{
  "intermediate_size": 832,
  "tie_word_embeddings": false,
  "init_std_o": 0.0,
  "optimizer": "soap_variant",
  "beta1": 0.95,
  "beta2": 0.98,
  "max_grad_norm": 1.0,
  "dataset": "wikipedia_en"
}
Each number is 128 + 32 x the weight over the matrix's rms, rounded and kept within 0 to 255. Layers, rows and columns count from 0.

# layer 7 MLP gate, 832x256, rms 0.181, rows 758-761, columns 0-255
[[124 188 103 179 106 100 125 122 154 175  94 112  98 120  95 141  97 122  83  70 117 156  66  71 143 124  79 112  74 166 131 108 163 118 121  99  90 128  75 158 119  59  61 110  91 129 159 195 120  81  99 125 137 133  94 172  58 155 127 113  93 131 184 199  67  92 119  61 130 152  74 105 202 143 172 131 141  55 191  91 127 152 113 166  69 113 120  83 132 181  90 138 145  79  87 124 186 120 104  99 135 144 156 142 157 118 105 130 153 188 168 137 124 119 164 158 130 131 153 142 109 128 140 144 144 177 156 155 122 105 147  84 164 123 113 162 108 151  45  80 111 136  71 111 108  94 122 150 166 139 100 195 131  93 144  65 117 117 123 145 120  97 163 115 120 162 131 137 130 146  96 116  81 144  80 152 117 117  87 192 182 134 195 117 153 182 115  97 124  81 197 161 131  93 139  91 166 149 114 144 146 110  96 110 140 117 100 163  67 115 159 126 132 109 162 113 137 173  60 130 103 160 126 133 161 119 127 119 109 101  79  83  89 126 143  91 144 100 191 184  81  96 170 134 115 134  44 101 123 155 124 153 121 118  97 158]
 [ 95 118  86 146 136 101 113 148 160 102 101 121 120 113 167 126 174  74 132 110 139  89  77 151 110 141 174 153 139 126 110  81 107 111 132 176  98 130  55 140 147 143  75 107 132 171  98  83 156 105 172  95 115 114 121  84 133 106  60 151 134 158 113 157 130 117  65 154 133 100 103  76 162 102 120 182  97 160 186 158 120 115 174 155  88 160  90  96  96  98  94  64  87 115 125 130 188 133 150 163 158  62 118 126 123 129 116 164 102  92  69 131 175 186 142  88 167 135 129  65 167 120  55 154 146 149 139 194  69 163 139 116 116 150  92 103 137 131 125  72 136 143 158 164  95  88 108 114  93 181 164  65  99 134 162 187 192 145 158  75 101  65 131  96 123 162 105 179 139 162 107 113  92 132 139 182  82  72 172  96  94  71  95 142 107 114 134 104 130 134 131  88 177  99 132 150 124 136 122 102 103  53 101 120  95 135 122 110 191 143 138  78 140 134 185 124 135 169 119  91 127 171  98 135 119 130 117  66 109  88 144  96 124 122  94 154 128  98 105 132 107 138 111 208 106 131 121  99 122 108 152 156 164 129 129 124]
 [148 136 114 109 122 182 124 115 157 136 142 159 156 128 133 106 186 182 103 146 152 105 100  48 114 134 151 106 118 124  90 116 102 100 112 122  84  88 110 102 122  90 150 117  82 109 123 131 148 144  90  98 129 151 151 103 126 139 169 110  80 110 127 146 149 126 110  88 139 109 113 133 122 176 157  99 109 164 161 127 180 147 178  84 180 121 118 153 100 143 111 105 130 130 118 104 113 118 118  91 168 131 123  81 139  78 173 108 142  98 115 141 113 141 121 118 135  83 167 140  99 104 107 155 153 138 164 102  84 114 123 155  75 105 164 124  80  97 122 116  78 150 120 108 111 151 100 167 107 131 170 153 147 138 116 139 141 135 167  92 166  85 128 139 151  92 163 124  83 120 134  90 168 156 117 178 118  83 101  99 145 139 123 139 115 133 106 177 136 151 167 128 147 119  84 130  95 141 147 183 190  85 105 105 146 123 110 111 115 167 137 162 100 108 133 139 146 110 137 145  85 122 127  72 100  98 179 160 121  85  98  94  85 131 121 151 123 123  60 134 110  89 156 132 101 171 119 126 108  83 130  96  93 149 149 164]
 [120  67 132  98 137 185  53 119 105 177 122 127 145 132 157 159 105 147 117  70  98 151 113  84 138  92 117 127 104  96 112 184 105 157 147 104 101  95  72  94  92 141 163  84 150 109 186 168 172 167 143 129 125 128 146 154 177 101 110 122 138 168 128 110 125 131 166  96 133 133 132 147 168 119  88 147  94 108 174 110 113 123 134  60 137 141 154  89 147 102 108 159 150 148 135 118 182 155 122 134  74  95 119 168 108 185  92 105 120 156  73 105 152  97 172 131 114 116  97  67 135 146 166 156 117  66 168 160 115 170 101 131  83 140 115 147  85 147 120 136 160 115  73 141 121 116 164 121 138 160 103 146 143 107 147 116 130 118 111 137 103 196 101 188 119  95 173 113 136 137  73 155 109 140 113  95  77 143 172 107 124  85 160 164 139 159 137  87  78 130 147 146  59 159 143 102 106 193 146 119 121 178 148 118 158 120 158 120  85 132 109  88 185  77 123 166 165 136 146 140 209 180 191 100 126 146 152 143 143 102 138 203 170 144  45 101 112 135 115 118 138 174 149 111 146 103 142  37 120 156 150 158 127 130 113 100]]
# layer 7 MLP up, 832x256, rms 0.187, rows 758-761, columns 0-255
[[146  90 142 139 116 123 167 173  78 127 190 129  94 146 151 160 123 123 152 104 106 117 119  82 169 137 144  90 100 173 150 143  34 122 114 106  89 153 123 125  91 115 189 140 135 125 140 141 163 170 108  56 146 110  90 110 114  75 113 139 114 210 160 149  75 122 120 113 133 119 119 148 108 144 152 145 135 162 128 147  96 174 113 136 116 143  84  91  90 149 134 113  84 152 133  66 129 162  83 195 141 121 147 143 158 246 145 107 158 145 115  89 119  92 107 132 145 154 147 131  57 122 119 171 120 174 168  98 149 156 137 143 148  88 136 102 163 165 187  64 105  29 168 131 140 116 172 177  96 125 157  97 109 106 131 103 119 107  80  91 151 140 201  89 156 174  73 138  84 159 118 146 111  90 117 148 143 126 160 102 129 106  93 150 123 189 123 155 107 118 135  70 127  97  97  83 125 143 121 108 103 121 134 146 169 109  84 171 103  74 159 151 114 126 109 159 148 152  94 164 150 106 152  96 103 142 126 187 142  97 138 119 138 107 100 102 155  86 113 188 126  87  99 156 155 120 130  87 184 108 159 124 150  81  95 123]
 [197 118  95 108 131 146 126 131 130 140 125 102 109 189  93 176 159  87 129 135 163 128 145 123  66 140 142  98 168  87 147 102  88 143 200  74 122 120 111 118 126  86 129 124  95  94 100 117  91 158 148 127 122 122  96 137  86 133 139 127 134 163 192 101  84  28 126  51 176 114 103  48 139 144  85  74  88 177 157 137 128 108  88 135 115  98 139 163  80 185 137 133 125  89 158  76  45 136 149 115 157 124 138  76 110 163 113 123  88 164 112 108  74 132 159 152 152 136 156 171 126 102 167  97 113 165 138  72 182 117 109 111  82 103 108 150 136 151 139 106 136 113 135 108 140 123 107 116 134 122 144 105 126 129 129 154 134  97  83 120 113  77 131  89 173 139 119 138 140 169 167 107 168  95 114 175 123 178  95 108 124  83 106 163 159 175 149 139  85 118 175 151 136 154 169 101 146 162 157 118  89 110 185  98  97 121 128 128 145 121  57 128 138 197 116 119 118  75 182 128 138 202 132 143 130 125 207 118 106  81 122 102 111 146 125 133 115 159 112 128 126  95 159 145 179 162 105 133 126 123 159 174 121  96 152 105]
 [ 98 111 136 146 111 180 140  93 129 163 105 126 156 109 120 114 138 139 128 101 109 127  92  76 131 154 147 191 121 169 109  85  93 121 130 121 111 146 138  94  69  95 109 147 134 198 140 132 156 147  89 131 139 136  80  81 136 126 100 105 147 137 160 116 100 128 114 105 134 128  69 129 150 148 140 114  87 139 129 118 127 153 137 142 152 106 137 110 120 143 102 165 109 146 178 129  84  95 171  62 139 154 100 141 111 170 157 170  95 154 107 111 159 111  94 104 139  89 190  69 162 129 126  83 140 130 174 137 141 130 134 152 118  78 163 115 113 118 140 176 141 116 152 139 110 143 141 105 111 128 144 132 108 200 145 117  99 146 138  85 164  75 131 132 145  87 111 131 116 107 116 118 166 113 168 149  85 141 112  98 157 102 151 141 153 109 123 146  80  94 148 122 164  92 123 129  68 120 156 137 131  41 128 107 102 182 141 117 149 150 180 113 137  76 154 126 151  90 112 153 110 165 138 124 155 192 154 152 134 135 102 154 103 122 134 118 153 119  78 155 123 124 107 135 100 149 123 120 194  79 150 175 120 141 112 137]
 [162 120 162 135 101 175  81  76 129 106 136 148 126 118  98 178 185 119 151  89  73  97 193  65 194 111  76 113 143  89  98 153 163 138 128 104 133 150 184 127 173 148 107 156  94 109 135 142 130 131 127 130 184 174 101  98 111 165 157 106 131 110  72 152 108 158 127 110 135 131  91 186 101 102 136  96 113 152  96 109  89  88 154 131 139 154 123  80  80 109 162 106 133 167  87  84 132 130  90  76 102 118 142 144 119  70 105 113 120 157  92 149 130 171 102 129 124 121 118 141 126 156 103 131 143  69 189 161  96 118 176 136 148 107 107 124 132 164 141  87 115 106  84 205 131 120 144  76  77 108 104 139 135 114 133 164 167  43 129 147 156 143 125 171  95 189 172 177 164 131  74 101 192 160 104  99 108 129 106 135  58 158 182  78 116 125 115 123 108 115 142  79 112 114  89 103  91 131 181 134 103 138 145 142 149 175 163 141  99 147 167  71 139 125  62 104 113  87 144  63  87 157 125  89 148 161 133 119 103 116 174 130 107  82 107 135 168 200 172 165 148 171 116  98  88 121 104 117  65 146 133 122 162  92 124 124]]
# layer 7 MLP down (transposed), 832x256, rms 0.173, rows 758-761, columns 0-255
[[125 170 145 140 119 105 210 168 145 112 130 185 134 158 159 139 109 136 167 172 106 223 155 157 147 189 101 156 137 112 131 126 177 145 154 106 131 132 160 129  63 126 138  92 127  65 162 175 134 146 110 120  90 152  29 108 132 195 133 109 129 152 139  34 102  87 207 120 202  82 132 198 162  43  88 165 123 117 116  76  94 172 113 140 168 188 101 164 124 136 129 109 157 159 102 129  88 107 103 110 128 120  72 125 162 129 110 132 151 110 157 108 147 146 134  81 146 138 110  87 138 138 142 108 120 171 109 130 116 124 147 114  84 142 108 167  86  87  62  76 121 134 126 111 154 169  94 148 184 178 129 139 104 184  91 120 112 118 156 116 146 191 111 159 148 123 184 133  91 140 172 146 109 138 142  88 113 188 162 171 118  76 155 115 216 168 141  76  96 123 153 173 151 156  84 141  81 153 129 118 106  99 105 119  94  95 149 131 151 197 133 118  92 134  98 139 134  97 127 150 116 144 153 139 122  91 114  59  90 151 160 115 165 168 157 145  94 151 179  41 130 147 127 117 146 118 147  95 165 152 148  97 146 139 144 109]
 [120 104  99 130  85 119 146 120 112 140 112  88  61 117 128 164 136  97 138 169 131 146 163 134 104 168 119 113 107  93 175 104 169 106 124 162 178 113 128 121 108 106 212 149 148 121  82 118 144 129 140 120 136  78 135 104 100 119 118 178 103 141 227  80  78  60 164  96  94 163 131 144 121 135 102 141  82 171 141 139 171 160 111 164  87 157 131 146 140 149 139 134 167 124 123 136 142 147 106 142 112 121 102 106 167  89 167 108  98  93  86 134 156 153 115 140 140 138 120 135 138 180 147 130 125 167 147  67 100 150 167 112 120 154 182 143 118 179 149 167  94  98 109 132 123 121 113 130 146 103 166 102 141 136  86 136  96 182 104 131 131  95 110 126 170 204 165 165 168 133 152 117  64  69 111 130  81 204 147 118  84 169 101  92 110 160 118 145 121 181 155 179 201 157 123 117 101 164 173 148 130 180  76 184 164  84 125 118 160 142 186 120 143  96 137  27 113 122 177 123 153 109 150 166 109 165 102 152 153 146 136 133 193 128 139 134 107 159  85 106  92 118 150 111 100 140 130 160 115 108 195 141 158 168 165 127]
 [138 121 102 132 118 129 180 147 161 158  72 127 153 127 133 153  75 131  90 135 108  89 108 177 136 176 115 156 127 103 116 171  98 193 179 100 160 159 131 133 118 224 134 175 114  76 107 135 165  86 123 114 112 144 142 113 127 127 164 114 158 120 135 147 109  66 162 119 118 123 132 144 126 109 135 111 119  59 162 138  68 168 119 144 140  81 138 164 138 185 105 147 103 143 110 128 153  88  77 110 119 180 162 106 115 138 152 126 112 107 107 145 177 101  93 148 167 133 133 103 176 111 129 120  58 166  86 104 118 155 145 133 110 163 115 122 163 105 134 124 112  76 146 176 131 148 144 102 131 141 111 134  96  79 145 108 101 114 166 112 152 155 126 186 124 134 146 114 135  65 114 129 138 111 125 177 174 143 138  89 112 102 134 118 115 184  77 164 150 133 171 128 127 164 131  78 110 122 114 179 153 172 176 133 133 111 103 128  99 130 110 121 151 128 135 107 153 140 135 119 146 164 109 140 198 155 140  99  78 156 191 171 163 136  91 116 157  90  89 165 103 151 159 139 137 122 102 127 121 126 138 130 127  85 111 101]
 [109 174 124 100 125  84 122 127 113 189 145 162  98  89 101 152 166 154 142  81 122 192 112 181 133 122 115 144 127 105 134 118 135 104  98 101 117  86 140 109 159 146  82 121 181 170 167 120 120 109 150 122  82 107 142 110 151  52 140 104 155 120 119  69 204 131 143 160 192 111 147 118 151  83  58 113 181 156 100  91 170 131 160 148 121 156 142  87 176 101 162 112 153  77 184 105 145  94 109 108 173 131  46 180 147 157 110 121  92 151 151 135 106 102  79 124  54 136 119  97 133 120  92  63 102 153  56  80 158 109 170 122 151  99 175 135  99 145 134  73  71 135 106 197 177  98 105 157  93 117  80 135  99 157 128 170 161  99 133 174 132  99 123 115 130 148  67 133 137 148 163  95 125 131 162  95 134 130 144 148 139  75 152 182  78 117 133 207 138 100 130 165 163  82 163 149 140 177  63 115 115 144 110 101 124 157 183  93 134 117  94 161 139  85 134 127 111 108 184 131 126 117 125 123 148 148 139 133 143 196  47 188 201 122  92 136 155 103 118  69  92 124  96 110 131 163 119 163 114 154  98 166 115 176 207 110]]